Part of a small language model's weights: 152M parameters, no biases in attention or MLP.
Each number is 128 + 24 x the weight over its row's rms, rounded and kept within 0 to 255. Layers, rows and columns count from 0. The size above them is the row's rms in percent of the matrix's.

# layer 4 MLP up, 2304x768, rms 0.0475, rows 299-367, columns 720-767
size [ 99 103  98 105  94 115  93  91  95 102  99 101 102 100 104 100 106  93  99  98  99  97 112 103 119  89  95 107 106  66 101  97  96  95 115 101 102 100 102  98 104  99  96 106 102 103  98  96 103  98 107  94  90 100 102  96 100 101 102  97  98 101 101  96  87  91  93  95 102]
[[115 159 148 139 171 146 119 129 110 125 107 131 172 101 136 127 155 165 125 159 103  96 107 106 136 131  84 132 143 105  96 112 163 153 128  90 120 128 159 154 113 141 118 138 102 132 137 103]
 [118 120  86 111 139 142 147 109  82 120 113 117 115 152 160 101 111 153 108 122 169 174 124 101 148  90 137 141 144 145 100 147  85 142  96 117 157 126  90 129 109 132 152  82 100 124 132 124]
 [114 104 115 139 138 139 148 144 110 105 143 172 117 142 142 152 111  80 161  95 146 132 134 143 157 170 144 167 102  95 147  83 162 101 137 104 140 130 125 152 107 106 102 151 126  93 133 106]
 [141 134 123 166 131 131 107 127 112 150 147 114 140 180 162  91 163  91 140 170 129 125  99 151 136 131 136 141 144 137 109 119 110 107 132 127 129 127 142 121 136 102 112 143 160 169 117 103]
 [ 97 106 114 107 106 127  82 117  74 139 139 126 140 133 125 143 137 146 131 112 131  96 110 116  90 101 110 111  97 155  87 112 145 174  91 131 109 107 148 103  79 140 113 134 134 126 131 109]
 [147 146 147 172  85 132 170  72 128 173 128 135  91 127 136 151 115 114 106 180 117 177 142 146 159  95 154 107 178 138 108 137  77 107 143  96 122 127 139 136 156 122 126 124 134 126  97 123]
 [142  89 130 158 130 160 126 143  98 115 130 181 113 137 122 114 122 137 156 122 131 123 111 124 183 178 141  93 111 151 122 178 134 123 111 177 110 145 133 144  64 119 160  99 158 133 157 102]
 [123 128  97 173 159  67 164 157 161 160 103 151  88 119 120 184 129 152 111 114 122 113  93 177 131 122 112  71 116 189 157 146 135 152 128 147 141 132  81 144 151 169  98 119 118 127 158 127]
 [108 107 135  69 157  74 124 144 134  83 175 125 108  87 136 102 161 116 108 102 123 156  91 150 117 126 104 116 132 127 113 153 147 127 136 131 121  62 151 134 120 139 118  98 142 141 106 122]
 [167 125 111 119 157 146 149 137 174 132 133 133 149 113 130  83 124 117  93 131 157 114 115 111 121 147 147 150 142 122  74 136 149 140 103 118 124 155 136 169 159 118 106 125  90 137 104 111]
 [114 138 129 140 118 144 130 115 133 132 151  86 150 104 142 142 118 111 145 113  92 132 131 184 121 148 103 137 146 126 127  97 139  88 132 101 109 113 118 163 139 174  87 128 129 137 130 146]
 [105 121 124 110 127 120 141 143 107 127 114 123 119 103 170 113 108 101 127  88 132 134 124 122 122 168 124 154 100 125 107 135 121 136 103 173 163 102 159 119 115 137 111 119 119 135 137 130]
 [126 165 129 112 130  86  84 121 111 135 127 134 160 141 145  75 164 152 150 159 158 130 133 153 133 137 161 130  98 146 142  91 145 114 112 149 144 111 136 120 124 130 131 145 128 120 120 134]
 [151 111 111 114 173 108 148 118 108 169 147 135 112 146 154 118 172 145 124 141 143 120 145 141 139 143 158 151 133 149 124 159 142 137 143 142 167  93 120 103 121 118 152 142 107  70 140 108]
 [103 160 115 119 155 126 117 122 123 100 147 167 112 122 151 113 120  56 154 150 120 159 110 144 119 122 142 116 109 140 162 115 113  86 119 122 100 153 124 106 163 144 132 104 162 111 146 104]
 [171 126 112 120 159  92 152 149 130  91 143 165 134 115 137  97 104 155 114 134 156 132 124 163  98 149 167  96 104 148  81 147 172 143 128 157 117 170 112 161  93 136 132 108 153 128 137 120]
 [116 142 122 105 157 134 151 114 146 121  90 102 124 129 157  80 147 132 147 109 147 127 149  87 136 178 186 151 129 150  56 112 181 114 104 147 119 114 127 152 166 148  92 133 150 148 149 152]
 [ 84  96 123 105  99 124 111 111 101  97 154 151 177 166 129 119 143 121 174 144 122 143 123 139 142 137 139 143 108 133 115 129 142 159  81 118 106 106  99 148  99 173 133 151 110 117 113 143]
 [141 131 127 125 142 129 119 116 125 132 117 137 142 167 129 129 160 160 125 171 122 143 121 114 139 111 130 116 134 160 110 127 127 127  96 150  80 139 116 117  98 135 152 129 123 113 136  88]
 [138  92 110 139 203 110 171 130 164 153 125 147 108 132 147 147 162 133 131 171  99 157 117 112 154 115 156 146 129 152 152 122 165 146 108 141 134 150  94 105 162 140 140 106 126 110 138 127]
 [ 95 146 149 149 108 134 117 129 126 129 128 120 117 113 126 111 133 108 158 105 149 120 113 110 142 108 121 146 132 137 138 125 134 125 123 117 170 112 114 132  94  91 115  95 133  84 116 114]
 [124 128 117 112 100 142 152 106 116 140 150 140  97 117 136 122 143 133 151 113  98 179 137 179 148 133  98 124 107 163 141  72 120 123 128 150 110  71 125 135 146 144 167 128 111 147 116 103]
 [128 127 112 149 147 163  76 101 114 144 142 140 174 124 149 126 112 154 162 156  89 110 133 134  96 144 138 156  79 143 147 146 142 162  96 105  99 143  92 107 143 119 105 126 152  99  93 121]
 [121 128 155 126 102 100  98 171 137 129 121 190 168 158 182 124 131 129 178 146 145 153 120  97 108 101 147 156 137 144 126 141 170 125 102 158 136 157  79 145 131 155 137 146 108 156 115 141]
 [105 139 156 124 123 135 136 104 133 132 146 136 172 138 186 107 146 165 116 168  94 116  65 114 152 177 119 151 122 156 140 170 157  95 123 110 135 141 105 143  90 100 140 147 143 106 123  81]
 [118  96  97 145 125 128 116 126 120 180 125 161 110  79 133 154 135 143 138 120 152 128 129 133 130 117 112 123 170 148 169 141 147 109  79  80 143 129 143 117 136 140 132 128 119 133 130 151]
 [ 82  74  79  95 163  89 153 106 109 122  96 113 137 128 122 120 126 142 107 130 102 115 107 110 140 147 111 105 107 131  87 142 187 134 124 141 100 182 131 134 153  91 111 138 162 116 137 127]
 [135 121 115 140 150 136 154 129 145  95 123 130  83 157 130 140 134  99  98 145 143 114 106 156 115 124 188 106 111 160 107 151 121 106 114 138 123 142 121 168 161 157  83 107 123 146  96 126]
 [114 150 159 122 133 109 136 142 131 169  81 176  72 144 124 137 142 125 171 129  98 141 108  79 131 165 100  90 103 136  79 101 132 116 115 116 137 153  69 139 168 100 130 127  88 156 130 124]
 [113 118  96 152 129 127 118 102 111 128 156 143 143 127 183  97 162  91 144 123 147 131 122 152 141 122 123 122 102 139 122 110 106 153  85  94 131 119 123 141 120 145 107 115 124 115 129 108]
 [115  96 137 126 144  91 117 144 141  81 136 147 113 159 132 121 138 120 133 141  80  90 143 117 147 133 169 109 131 112 112  69 171 133 137 123 170 103 145 109 148 134  70 115 109 143 114 114]
 [ 97 123 128 152 148 102 120 120 123 132 129 152 127  83 117 152 107 127 154 147 144 144  73 166 149  78 141 104 101 137  95 218 147 141 167 119 124 146 111 139 152 119 101 113 120 123  79 117]
 [155 154 156 118 131 114 123 148 116 123 168 126 130 134 124 137 178 118 129 193 100 166  97 149 130 133 142  88 124 149 133 140 118 108 121 138 105 114 148 134 147 170 124 122  88 154 123 128]
 [106 105 142 192 112 144 115  34  93 101 139 138  87 158 148 122 137 128 122 103 123  89 131 145 109 155 155 136  90 126 124 126 133 127  71 149 131 139 111 140 107 132 125 105 126  93 121 120]
 [119 110 184 117 106  87 134 109 109  97 108 124 125 135 140 133 163 100 131 128 115  99 129 136 187 122 147 135 142 147 113 116 154 131  91 105 126 123 136 157 127 151 160 110 170 123 158 109]
 [134 128 123 140 127 144 146 122 128 126 137 123 120 137 135 160 140  74 121 168 142 194 135 170 143 142 119 130 104 120 163 150 129 113 120  84 136 100 114 133  88 151 121  81 167 125 117  91]
 [124 130 134 146 121 150 134 112 149  99  87 149 149 117 169 138 121 108 145 113 130 146 101 189 137 129 129 151 118 138 142 129 107  99  97  84 180 126 142 116 129 179 115 132 165 127 118  97]
 [136 114 133 113 118 151 107 145 113 149 115 118 153 171 149 116 132  62 100 107 167 116  96 119 112 186 121 110 152 135 107 135 121 113 105 168 119 132 150 196 116 106 143 137 143 130 171  95]
 [125 131 145  71  96  87 135 133 134 125 109 158 123 113 159  87 132 114 176 108  99  98 139 138 117 113 107 138 109 170 118 156 129 140 134 125 150 102 104 137 155 105  95 146  88 101 140 121]
 [111 138 150 145 140 161  87 140 120  66 116 172 133 105 152 111 165 143 112 142  91 114  99 121 122 103 139 135 136 109  69 141 134  82 123 122 134 157 126 109 131 172 119 112 139 117 119 128]
 [115 134 150  78 120 126 126 146  98 172 123 121 118  95 151 144 158 126  84 153 151  76 113 126 163 130 167 144  90 144 120 132 111 113 114 127 119 134 113 129 159 124 142 145 173 120 130 126]
 [159 103 119 143 150 127 155 109 101 148 145 104  89 133 125 115 104 159  94 111 124 112  96 129 119 158 144 116 153 126 131 181 143 166 120 145 133 121  81 129 129 101 119 134 128 119 126 142]
 [111 170 113 119 114 128  79 102 157 130 142 165  97  89 120  87  94 103  97 169 105 149  93  98 122 124 113 120  74 115 137 166 127 110 151 143  86 136 127 134 111 141  97 141 145 144 110 132]
 [102 133 136 115 140 126 103 132 115 149 130  81 185 160 147  88 106 119 129 132 177 115 108  96  97 169 142 125 133 111 102 107 143 145 132 116 100 113 120 119  87 133  97 124 139 122 107 111]
 [132  94 102 163 163 148 110  76 100 125 114 152 121 116 125  92 197 116 112 145  97 131  76 108 151 122 155 126 137 150 109 114 129 119  98 107  90 141 134 104 169 175 125 130 160 145 112 102]
 [ 96 125 120 163 135 132 111 146 109 108 153 143  88 117 185 140 114 118 114 140  85 105 124 102 121 121 127 117 111 122 103 114 142 124 101 119  96 152 145 141 161 129 116 134 140 130 158  80]
 [ 87 140  71 148 112 125 128 110 140 152 145 129 124 139 121  91 113 111 146 152 146 151 132 146 132 123 136 105  83 158  97 157  79 136 125 152 108 141 149 115 125 127 113 123 181 106 118 118]
 [135 144 130 153 131 130 141 130 126 128 111 149 144 172 128 127 158  94 126 147 128 146 117 136 107 131 159 115 120 140 143  96  81 107 129 151 135 133 146 156 147 126 123  91 126 125 137 143]
 [114 115 154 157 172  75 134 114 141 156 102  90 145 127 128 107 151  77 157 126 121 167 111 107 177 120 115 114 115 135 133 149 113 154 135 108 121 153 150 135 124 115 120 141 139 142 133  55]
 [173 109 142 102 109 120 124  86 145 151 129 159 104  90 121 100 110 145 117 147  91 145  77  90 138 138 146  50 150 166 114 121 152 154 113 124 107 150 134 102 156 119 133  97 142  62  75 114]
 [122 113 153 118 122 149 164 119 154 177 125 140 128 136 177 139 106  93 161 112 163 165 152 107 105 103  99 150 120 105  98 123 161 141 104  93  83 125 147 186 122 110 101 144 165 117 140 118]
 [147 114 103 157 138 149 141  95 105 128 174 134  88 111 121 108 108 140 160 109 140 120  97 156 161 134 174 104 131 139 101  74 216 135 105 109  99 145 106 151 164 167  99 124 136 124 152 121]
 [158 111 122  96 151 121 112 154 147  84 117 139 137 162 147 113 125 106 170 159 128 122 150 148 143 109 136 165 140 131 120 119 156  94 129  92  91 128 132 109 134 114 108 156 169 110 206  90]
 [ 90  95 115 107 129 122 115 130 136 121 121 136 126 134 147 128 110 132  83 137 123 107 116 113 132 117 135 114 143 134 129 189 142 108 147  84 113 113 119 175 161 125 103 167 147 153 128 102]
 [ 82 144  86  96 116 129 144 104 134 139  97 124 121 127 166 149 138 148 115 101 158 164  82 147 148 115 137 111 111 164 100 154 129 118 110 109 106 153 111 169 151 160 150 105 163 154  93 111]
 [132 168 146 121 117 124 117 165 129 111  95 134 123 104 119 137 151 135 168 138 159 113 123 127 151 127 146 130 119 136 149 141 126 110 157  98 141  99 143 126  97 119 149 116 117  78 157  87]
 [ 87 103  71 160 154 128 185 124 115 130 156 136  95 158 115  90 136 138 142 138 122 165 125 131 185 159  95  96 137 138 131  89 117 117 132 113 161 142 131 105 129 161 115 119 109 164 167 127]
 [132 178  95 147 147 112 174 130 153 116  98 115 161  99 137 154 108 100 119 116 147 174 105 103 160 155 139 122 120 136  89  69 136 104 128 135 144 154 106 107 150 128  96 109  56 138 128  92]
 [106 153 159 103 147 133 102 140 134  86 131 127 114 109 180  92 113 136 147 167 168 101 112 108 129 153 125 107 111 195 101 124 105 110 129 106 128 112 129 104 125 100 136  77 144 132 110 118]
 [106 132 128 120 163 141 112  59 126 128 134 160 121 177 137 101  94 109 127 149 183 154 130 127 143 156 126 132 127 139 142 118 124 121  87  90 156 124 107  97 111 102 111 149 103 105 147 143]
 [152  86 103 151 158 128 105  81  88 150 108 158 119 137 140 109 134 112  93 107 133 121  93  89 189  99 144 121  80 161 153 111 138  99 125  91 118 115 129  96 112 131 122 145 115 143  89 117]
 [120 134 117  84 168 147 105 133 132 101 133 114 115 127 125 122 127 139 105 160 106  95 135 122 124 130 154 138 120 161 125 151 125 136 134 120 121 147 125 104 123 121  90 157 137 125 160  73]
 [111 132 111 114 124 115  94 138 104 110 112 105 124 100 144 173 142 115 110 114 120 123 120 110 147 161 152 123 164 135 120 149 146 142 122 102  96 112 139 131 157 130 149 115 115 122 107 148]
 [153 144 144 139 167 152 128 105 122 136 139 113  91 141 128 154 142 120 118 122  91  97 123 140 135 141 136 101  96 115 135  69 121 154 129  70 117  92 136  97 118 129 143 150 117 111 157 125]
 [107  98 126 105 147 144 139 135 123 162 130 129 165 160 156 149 129 131 102 110 113 165 163 150 135 147 105 143 191 125 118 150 123 113 145 113  82 136 139 153 136 131 110 125 106 159 138 147]
 [116 128 107 155 141 162 128 137 124 118 132 161 134 141 140 135 139 136  73 206 101 117  80 108 114 189 102 139 161 168 122 130 157 109 134 106 124 147 152 107 116  92 136 127 122 115  99 154]
 [138  89 110 115 123 142 138 115 129  95 139 167  96 125 131  80 114 151 124  80  76 142 119 132 160 174 137  97 132 127 142 151 130 142  91 147 102 107 105 131  85 132 112 133 109 140 145 140]
 [ 85 125 154  80 109 144 136  96 130 160 133 126 134 111 174 117 145 136 122 142 191 134 114 165 110 152 178 127  76 157 115 102 144 172 124 118  51 117 105 147 158 122 125 122 153 109 127  59]
 [129  73 149  89 140  96 162 108 140 144 127 139 119 119 123 112  97 125 142 148 124 143 108 111 115 160 137 128  93 142 167 117 129 103 110 136 154 155 105 153 139  76 100 152 160 136 119 151]]
# layer 4 MLP down (transposed), 2304x768, rms 0.0437, rows 299-367, columns 720-767
size [100 105 102  98  93 115  98  94  98 103  96  99 104 100 107  95 107  95 100  98 101  95 110 101 108  94  96 107 105  58 102  96  99  96 110 104  99 100 102 101 103 103  97 103  96  98  99 100 105  99 107  95  92 101 104  97 101 101 102  97  95 102  98  99  89  90  82  95 104]
[[ 93  98 115 158  88 139 155 122  97 142 174 123 184  66 105 145  79 132  82 124 109 163 135 116 121 128 116 108 144 143 132 121 116 107 128 139 129 126 144 149 114  96  87 151 115 150 123 120]
 [125 143 160  88 114 150 100 106 141 148 164 111 126 130 173  99 117 113 110 128 153 104 114 125 135 116 151 150 144 116 124 123 113 154 139 134 112 152 128 113 134 117 146  75 151 105 108 133]
 [145 121 146 152 135 121 156 113 165 119 155  95 142 113 129 108  88 116  89 130 104 160 130 107 176 145 146 157  88 132 144 144 144 104 100 113 158 119 150 117 141 146  89 162 116  81 180 154]
 [124 163 125 119 131 125 130  89  94 141 125  74 140 141 145 143 152 117 124 112 156 126 139 124 156 110  92 142 136 125 107 142 111 134 141 100 151 139 142  93 146 148 163 123 150 152 107 137]
 [116 106 162 130 103 101 120 125 127 118 117 104 135 175 123 162 163 161 112  79 135 156 123 116  91 122 127 141 133 151 111 113 126 119  92 140 140 104 147 108 131 184 140 111 113 126  95 140]
 [140 152 165 135  78 151 110 112 134 191 147 121 110 137 117 126 129 135 144 147 144 137  97 123 128 128 118  99 142 127  82 125 129 150 129 120 131 123 139 107 147 178 101 142  74 133 104 150]
 [164 112 183 136 112 157 164 156 142 110 117 183 128 128 118 126 120  68 102  99 158 122 120  91  50 128  90 150  92 113 124 115 102 147 138 124 139 146 118 157 139  78 174 135 121 121 113 132]
 [137 134 106 109 132 129 137 160 147 150 132 130 171 107  97 127 122 147 152 202 156 150  97 105  97  99 153 102 114 122 165  67 167 106 164  60 113 150 151 123 116 132 119 136 107 141 126 100]
 [149  85  66 110 135 105 137 171  87 131 108 115 135 110 121  87 126 146 153 142 177 153 160 129 116 128 153 152 128 120 179 122 134 123 128 138 156 157 144 144 107 154 173 170 183 107 116 118]
 [115 137 116  95 146 125 156 120 154 147 123 105 138 114 114 142 138 120 118 105 140 158 119 133 132 139 140 151 149 126 146 111 147 168 141 134 158 125 125  83 136  99 115 157 127 109 132 121]
 [ 93 144 127 147 128  87 123  96 143  97 121 123 111 146 124 122 178 152 107 115 159  63 123 162 107 127 121 133 141 136 130 154 112 132 137 144 138 160 121  95 111 119 186 106  98 147 150  98]
 [163 139 167  97 152 144 108 157 118 106 132 157 117 129 132 114 104  53 151 128 113 118 143  86 157 137 138 141 115 105 119 147 124 143  76 101 187 121 110 123 129 156 131 101 148 121 169 126]
 [151 155 120 171 150 147  96 139 128 105 112 132 120 127 102 104 117 149 158 144  98 120 118 131 124 145 129 115 105 137 117 133  71 118 135 116 126 126 157 117 155 155 112 126 105 131 131 119]
 [ 81 144 144 128 149 125 101 144 129 171 113 137 118 142 172 111 103 137 135 160  95 121 148 108 133 141 152 127 143 164 140  88 142 129 173 120 142 113 134 122 197 129 132 136 137 102 134 129]
 [ 93 130 152 133 135 113 132  91 131 105 117 169 129 129  90 114 113 151 123 173 133 145 107 103 144 171 124 146 130 121 152 155 173  94 149 152 132 108 137  89 145 124 159 117 130 155 117 142]
 [114 122 157 123 136 117 133 125  80 139 128 157 131  72 167  58 121  69 169 137 144 133 144 128 128  67 146 132 108 114  83 145  96 144 121  98 106 171 142 106 123 147 143 138 122 134 130 158]
 [126  92 158 106 149 131 178 106 139 138 110  88 130 122 125  74 112 124 136 104 156 139 119 139 154 157 120  92 144 158 149 125 148 161 129 124 130 157 134 140 105 164 117 139 101 121 165  93]
 [139 149 114 143  72 122  90 124 151 115 127  94 139 136 138 126 130  97 158 108 147 138  88 100 164 174 118 114 148 134 124 164 163 155 137 135 157 131 166 100 117 159  94 171 117 117  98 131]
 [ 97 114 144 136 155 111 110  89  95 120 140 111 111 167 139 162 120 121 143 131 120 152 117 116  90  92 129 139 118 111 118 145 109 175 142 121 158 157 103 133  81 142 165 122 153 105  97  91]
 [101 130 151 129  99 132 143 138 174 150 119 107  88 142 193 118 112 144 124 151 131 125 142 102 128 108 140 128 125 112 161 160  95 151  85 138 105 139 100  97 200 116 160 140 134 110 150 108]
 [ 91 105 159 135 109 120 170 116 146 160 104 112  91 106 140  81 104 103 149 143 176 102 155 138 141 106 109  72 134 125 101 137 124 187 164 129  97 124  79 137 159 145 136 190 131 105 129 142]
 [142  92 153 116  99 151 133 144 122  83 191 125 167 147 116 173 119 118 153 144 122 120  86 142 126  86 128 142 137 141 136 108 118  77 128 134 116 122 119 133 108 109 135 108 125 129  86 104]
 [135 112 118 156 136 124 116 145 140 153 137  78  77 103 104 134 107  91 154 140  96 116 123 116 145 100 162 127 100 120 129 127 130  98 127 108 152 185  79 147 107 135 134  96 150 149 114 157]
 [117 146 124 156 128 150 156 122 128 108 113 128 160 142  83 111  97 149 103 125 121 148 157 132  65 147 126  99 180 159 171 147 171 145 135 136 111 110 136 160 144 147 138 154 138 129 114 128]
 [163 115 145 133 130 113 134 183 123 122 126 172 149 123 155  97 125 185  97 172 130 146  84  99 111 113 116 199 159 118 161 136 150 156 143  96 118 112 108 144  79  89 160 162 135 101 110 160]
 [ 64 123 150 136 110 133 162 149 115 150  98 112 115 175  82 178 173 101 161 167 147 138 162 106 152 139 115 127 156 166  97 135 122 129 144 185 131 109 115 117 138  98 129 141  68 168 161 138]
 [131  96 113 144 103 143 121 116 128  70 135 131 145  96  78  67 120 123 151  63 145 103  79 108 172 117 109  54 112 126 128 158 101 167  64  87 129 122 102 141 139 121 118 126 127  90 137 117]
 [140 125 133 147 132 139 142  90 155 117 140 117 133 125 129  58 125  90 130 118 102  69 153 100  97 106 138 135 145  98 151 158 112 132 173  83 142 143 149 115 185 140 137 165 147 114 103 122]
 [ 99 131 139 143 117 106 126 173 133 103 101 132 114 126  49 135 160 154 160 114 124 138 132  76 124 129 113 115 118 122 103  89 146 185 144  98 100 138 154 109 131 121 108 128  69 112 156 118]
 [ 92 112 127 117 188 139 104 137 110  92 142 115 159 130 128 125 124 137 115  92 102 140 124 131  93 123 144 112 141 106 134 143 123  85 132 126  97 135 114  97 165 125 114 152 157 118 101 143]
 [125 141 152 146 112 119 133 130 125 157 115  86 154 128 156 135 142 142  77  72 132 121 104 113 119 160 136 141 102 128 146 151 147 113 172 128  90 130 138 127 124 121 179 126 155 118 119  94]
 [127 159 122 109 155  69 124 106  69 101 132  89 140 128 129 138 173 117 164 164 109 162 127 142 135 122 137  94  97 113 101 120 132  95 144  73 123 152 133 156 166 162 133 134 122 140 134 120]
 [ 76 124 117 132 122 110 124 139 126  86 130  75 116 161  76 155 164 164 109 157 111 172 173  94  89 152 146 153 116 139 163 102 115 149  76 104  99 127 135 151 148 136 152 111 109 121 139 150]
 [141 155 132  86 123 141 142 140 127 157 125 122 130  92 137 133 103 113 165 129 109 147 136 119 136 107 169 127 149 120 139 117 144 102 173  88  97 114 104 118 137 136 154 155 146 144 114 101]
 [ 90 132 124 120 114 108 127 141 119 128  91  83 110 120 182 111 154 131 147 111 116 133 132 132 160 100  95 119 134 126 139 141 131 154 105 124 100 140 146 127 131  87 137 117 102 134 118 149]
 [133 135 146 135 112 185 137  99 117 138 104 108 124 128 156 126 139 107 120 137  92 129 101 118 124 161  62 154 160 123  93 140 115 142 135 174 126 157 137 127 123 147 115 126 135 154 109 191]
 [173 135 113 119  98 122  99 150  97  74 100 135  95 100 155 124 151 115 122 119 135 143 111 125 159 138 117 113 149 139 139 117  80  54 137 109 130 126 149 101 159 153 144 123 162 135 141  84]
 [170  98 116 100  87 108 168 123 132 160 142 146  69 109 133 147 112 122 108  90 119 179 138 113 139 131 114 122 110 124  96 131 125 156 121 199 149 103 139 148 120 148 153  84 119 149 104 159]
 [147 133 128 140 126 131 110 109 132  93  90 119 138  95 148 115 105  79 144 134 127  81 168 120 128 131  60 140 134  75 122 147 113 140 121 154 111 137  98 111 111 138 135 135 109  78 136 123]
 [120 114  95 141 135 103 167 200  97 130 116 135 119 163  91 120 108 132 104 143 132 128 166 133 125 149 157 119 163 132 150 118 163 113 137 134 170 146 117 159 114 121  67 122 114  81 135 166]
 [115 139  95  80  96 174 113 130 121 165 128 145  96 169 152 163  98 149 150 169 154 131 118 153 163 132 156 127 109 132 176 121 144  94 136  71 158 102 136 126 108  95 129 135 135 160 146  98]
 [146 122 126 133 121 170 158 141 141 141 131 144  75 136 111 143 114 138 140 110  84 114 134 104 150  99 153 148 147 143 122  87 157 137 117  89  61 119 125 120 120  84 131 122 131  63 119 119]
 [ 80 131 109 114 146 122 114 123 126 100 117 162 137 174  98 106 145 140 111 136 135 130 100 100 123 121 114 109 148 130 129 122 119 143 136 154 134 126 141 138 115 164 142 102 148 108 142 136]
 [131 128 109 148 107 119 131 139 139 175 109 145 125 153 173 116 116 114 125 138  84 170 125 148 147 139 136 111  96 120 178 153 150 146 135 113 125 135 134 114 134 134  80 129 104 102 160 111]
 [136 163 100 100 122 148  79 154 120  75 150 139  99 118 144  72 154 109  84 125 116  90 104 138 109 145 110  80 158  96 116 146 168  91 144 140 139 163 177 138 136  95 128 116 164 148 152 130]
 [ 82 134 109 152 122 113 178  91 124 106 147 100 137 176 118 135 149 140 114  84 122 124 109 123  97  99 132 126 129 165 122 106  98 102 142 152 172 128 102 109  96 103  78  99  94 144 148 134]
 [186 113 149 189 131 131 126 133 144 127 125 213 107 104  92 125 118 114 128 146  74  96 132 136 158 115 187 145 108 124 111  90 111 120 123 111 132 119 148 110 101  91 120 112 110 118 132 171]
 [111 145 128 115 100  91 101 110  96 142 131 130 126 146 181 140 130 119  98 127 121 140 146 119 138 125 177 167 143  90 151 115  81 118 137 150 141 114  85 112  92 156 105 152  96  96 140 133]
 [109 142 140 129  78 113 157 127 102 150 118  79 152 127  70 137 160 102 119  98 140  94 110 127 118 108 103 158  98 158 116 132 108  81 127 171 137 157 108  90 108 117 142 118 121 121 104 153]
 [133 118 104 160 115  68  93 120 116 109 143 107 169 116 107 116 122 144 130 144 108 148 138 125 104  81  93 107 101 108 126  99 115 136 112 149 127 102 102 169 112 123 171 103 128 144 133 151]
 [129  80 138 145 127 128 175 126 126 102 132 131 105 133 129 134 104 122 128  90 133 130 119  80 111  81  93 131 127 137  92  79 146  99 144 128 104 156 145 151 155  90 125 151 157 147 144  92]
 [ 86 123 102  96 132 159 131  97 124 127 125 167 140 114 147 107 136 157 128 105 145 153 104 117  96  93 138 166 153 107 132 103 185  93 111 127 127 129 136 133 152 144 133 147 155 118 165 113]
 [128 155 157 143 133 113 102 102 142 137  89 130 144 107 148 149 152 155 142 121  80 115  55 118 107 116 158 127 134 137 128 129  91 133 108  91 120 122 135 177 110 166 107 116 113 120 119 117]
 [143 121 120 109  98 120 116 146 129 107 116 146 103 138  84 137 126 158 163 117 130 145  97 124 113  68  83 101 133 118 104 144 139 173 129 135  74 152 125 118 150 133 150  99 104 114 112 106]
 [163  83 103 103  93 150 128 102 125 134 138 158 140  82 137 124 155 144  84 124 144 117 140 146 132  86 147 167  92  95  72 133 170 167 165 141  78 128 132  92 141 169 140 164 101 114 101 105]
 [152 178  43 126 149 105 113 129 109 137 100 119 134 106  61 170  80 113 141 102 128 135 119 122 126 126 130 164 119 124  60 130 144 119 123  87 216 132 125  82 131 107 132 126  99 177 123 118]
 [123 133  64 156 131 123 172 119 131  94 109 120 124 140 112 133 145 162 117 152 125 175 143 121 112 129 153 147  99 124 122 105 132  99 131  65 132 106 142  98 134 136 134 122 118 140 132 108]
 [134 102 169 116 149 145 117 148 149 125 137 121 139 110 120 105 102 102 130 145 136 107 111 125 145 150 157 128 128 137 139 113 118 113 167 150 133 140 158 103 127 118  91 136 164 134 151 109]
 [167 178 134 186 151 104 141  91 141 121 137 105 104 122 158 106  77 169 121 112 119 140 151  92 112 116 148 120 164 154 137 129 118 154 115 139 108 130 107 113 112 208 147 143 104 111 119  96]
 [ 94 158 127 164 133 102 126 143 108 130 161  75 120 125 130 111 100 101 108 113 141 152 112 100 137 108 117  99 128  94 113 156  96 160 107 119 102 128 154 139 121 164 186 120 105 142 133  67]
 [111 143 132 138 116 110 113 114 107  92 106 135 103 129  96 139 104 170 116 143 109 108 151 136 139  60 105 147 141 164 159 137 114 126 107 160 131 113 148 112 134 120 126 147 124 109  78 120]
 [129 143 166 173 117 145 172 153  95 143  89 120 112 138 132 106 147 132 115 150 119 162 178 144 118 117 111 116 133 145 146  87 105 149 155 143 108 116 170 107 165 166 120 171 111  88 148  94]
 [ 89 148  95 149 133 150 147 125 141 136 146 151 104  84 131 113 138 116 122 131 160 133 145 131 141 135 148 130 134 131 188 126 109 115 121 142 163 151 119 116 151 107 162 110  94 109 152 111]
 [110 169  88 136 138 147 140  80  97 119 157 137 107 181 105 167 140 113 132 145 129 138 142 111 150 136 153 113 149 145  97 103 130 118  83 128 173 133 160 114 135 121 154 119 127 134 130 128]
 [129 143 118 115 120  92 120 104 131 142 137 162  79 101 139 120 134 131 125 166 127 107 116 109 151 116 153 112  45 131 111 139 128 123 103 110 126 161 133 114 126 111 122 113 130  98 107  99]
 [147  98 133  98 140 142 114 107 106 134 115 152  89  83 109 105 139 132 102 136 118 108 145 113 123 109 170 130 110 125 184 141 129 180 105 146 114 145 115 116 113 131 171 104 111 114 158 139]
 [ 98 148 160 104 126 135 134 121 108 141 137  94 187 114  51 170 144 135 134 177 149 127 157 130 126 117 146 124 117 132 101 121 137 104 179 118 136 142 116 120 134 121 180 145 156 132 116 130]
 [101 167 147  76  97 152 150  84 142 119 161 136 120 114 134 125 141 116 125 137 129 124 119 124  96  81 157 148  96 119 136 111 142 103 114 139 134 113 129 111 161 108 130 105  91 129 131 123]
 [141 110 139  98 143 121  98 110 160 152 156 128 106  91  83 123  95 120 120 157 133 133 116 121 135 112  92 155  97 101 165 138  74  93 108 147 119  95 137 136 126 124 124 136 109  90 141 143]]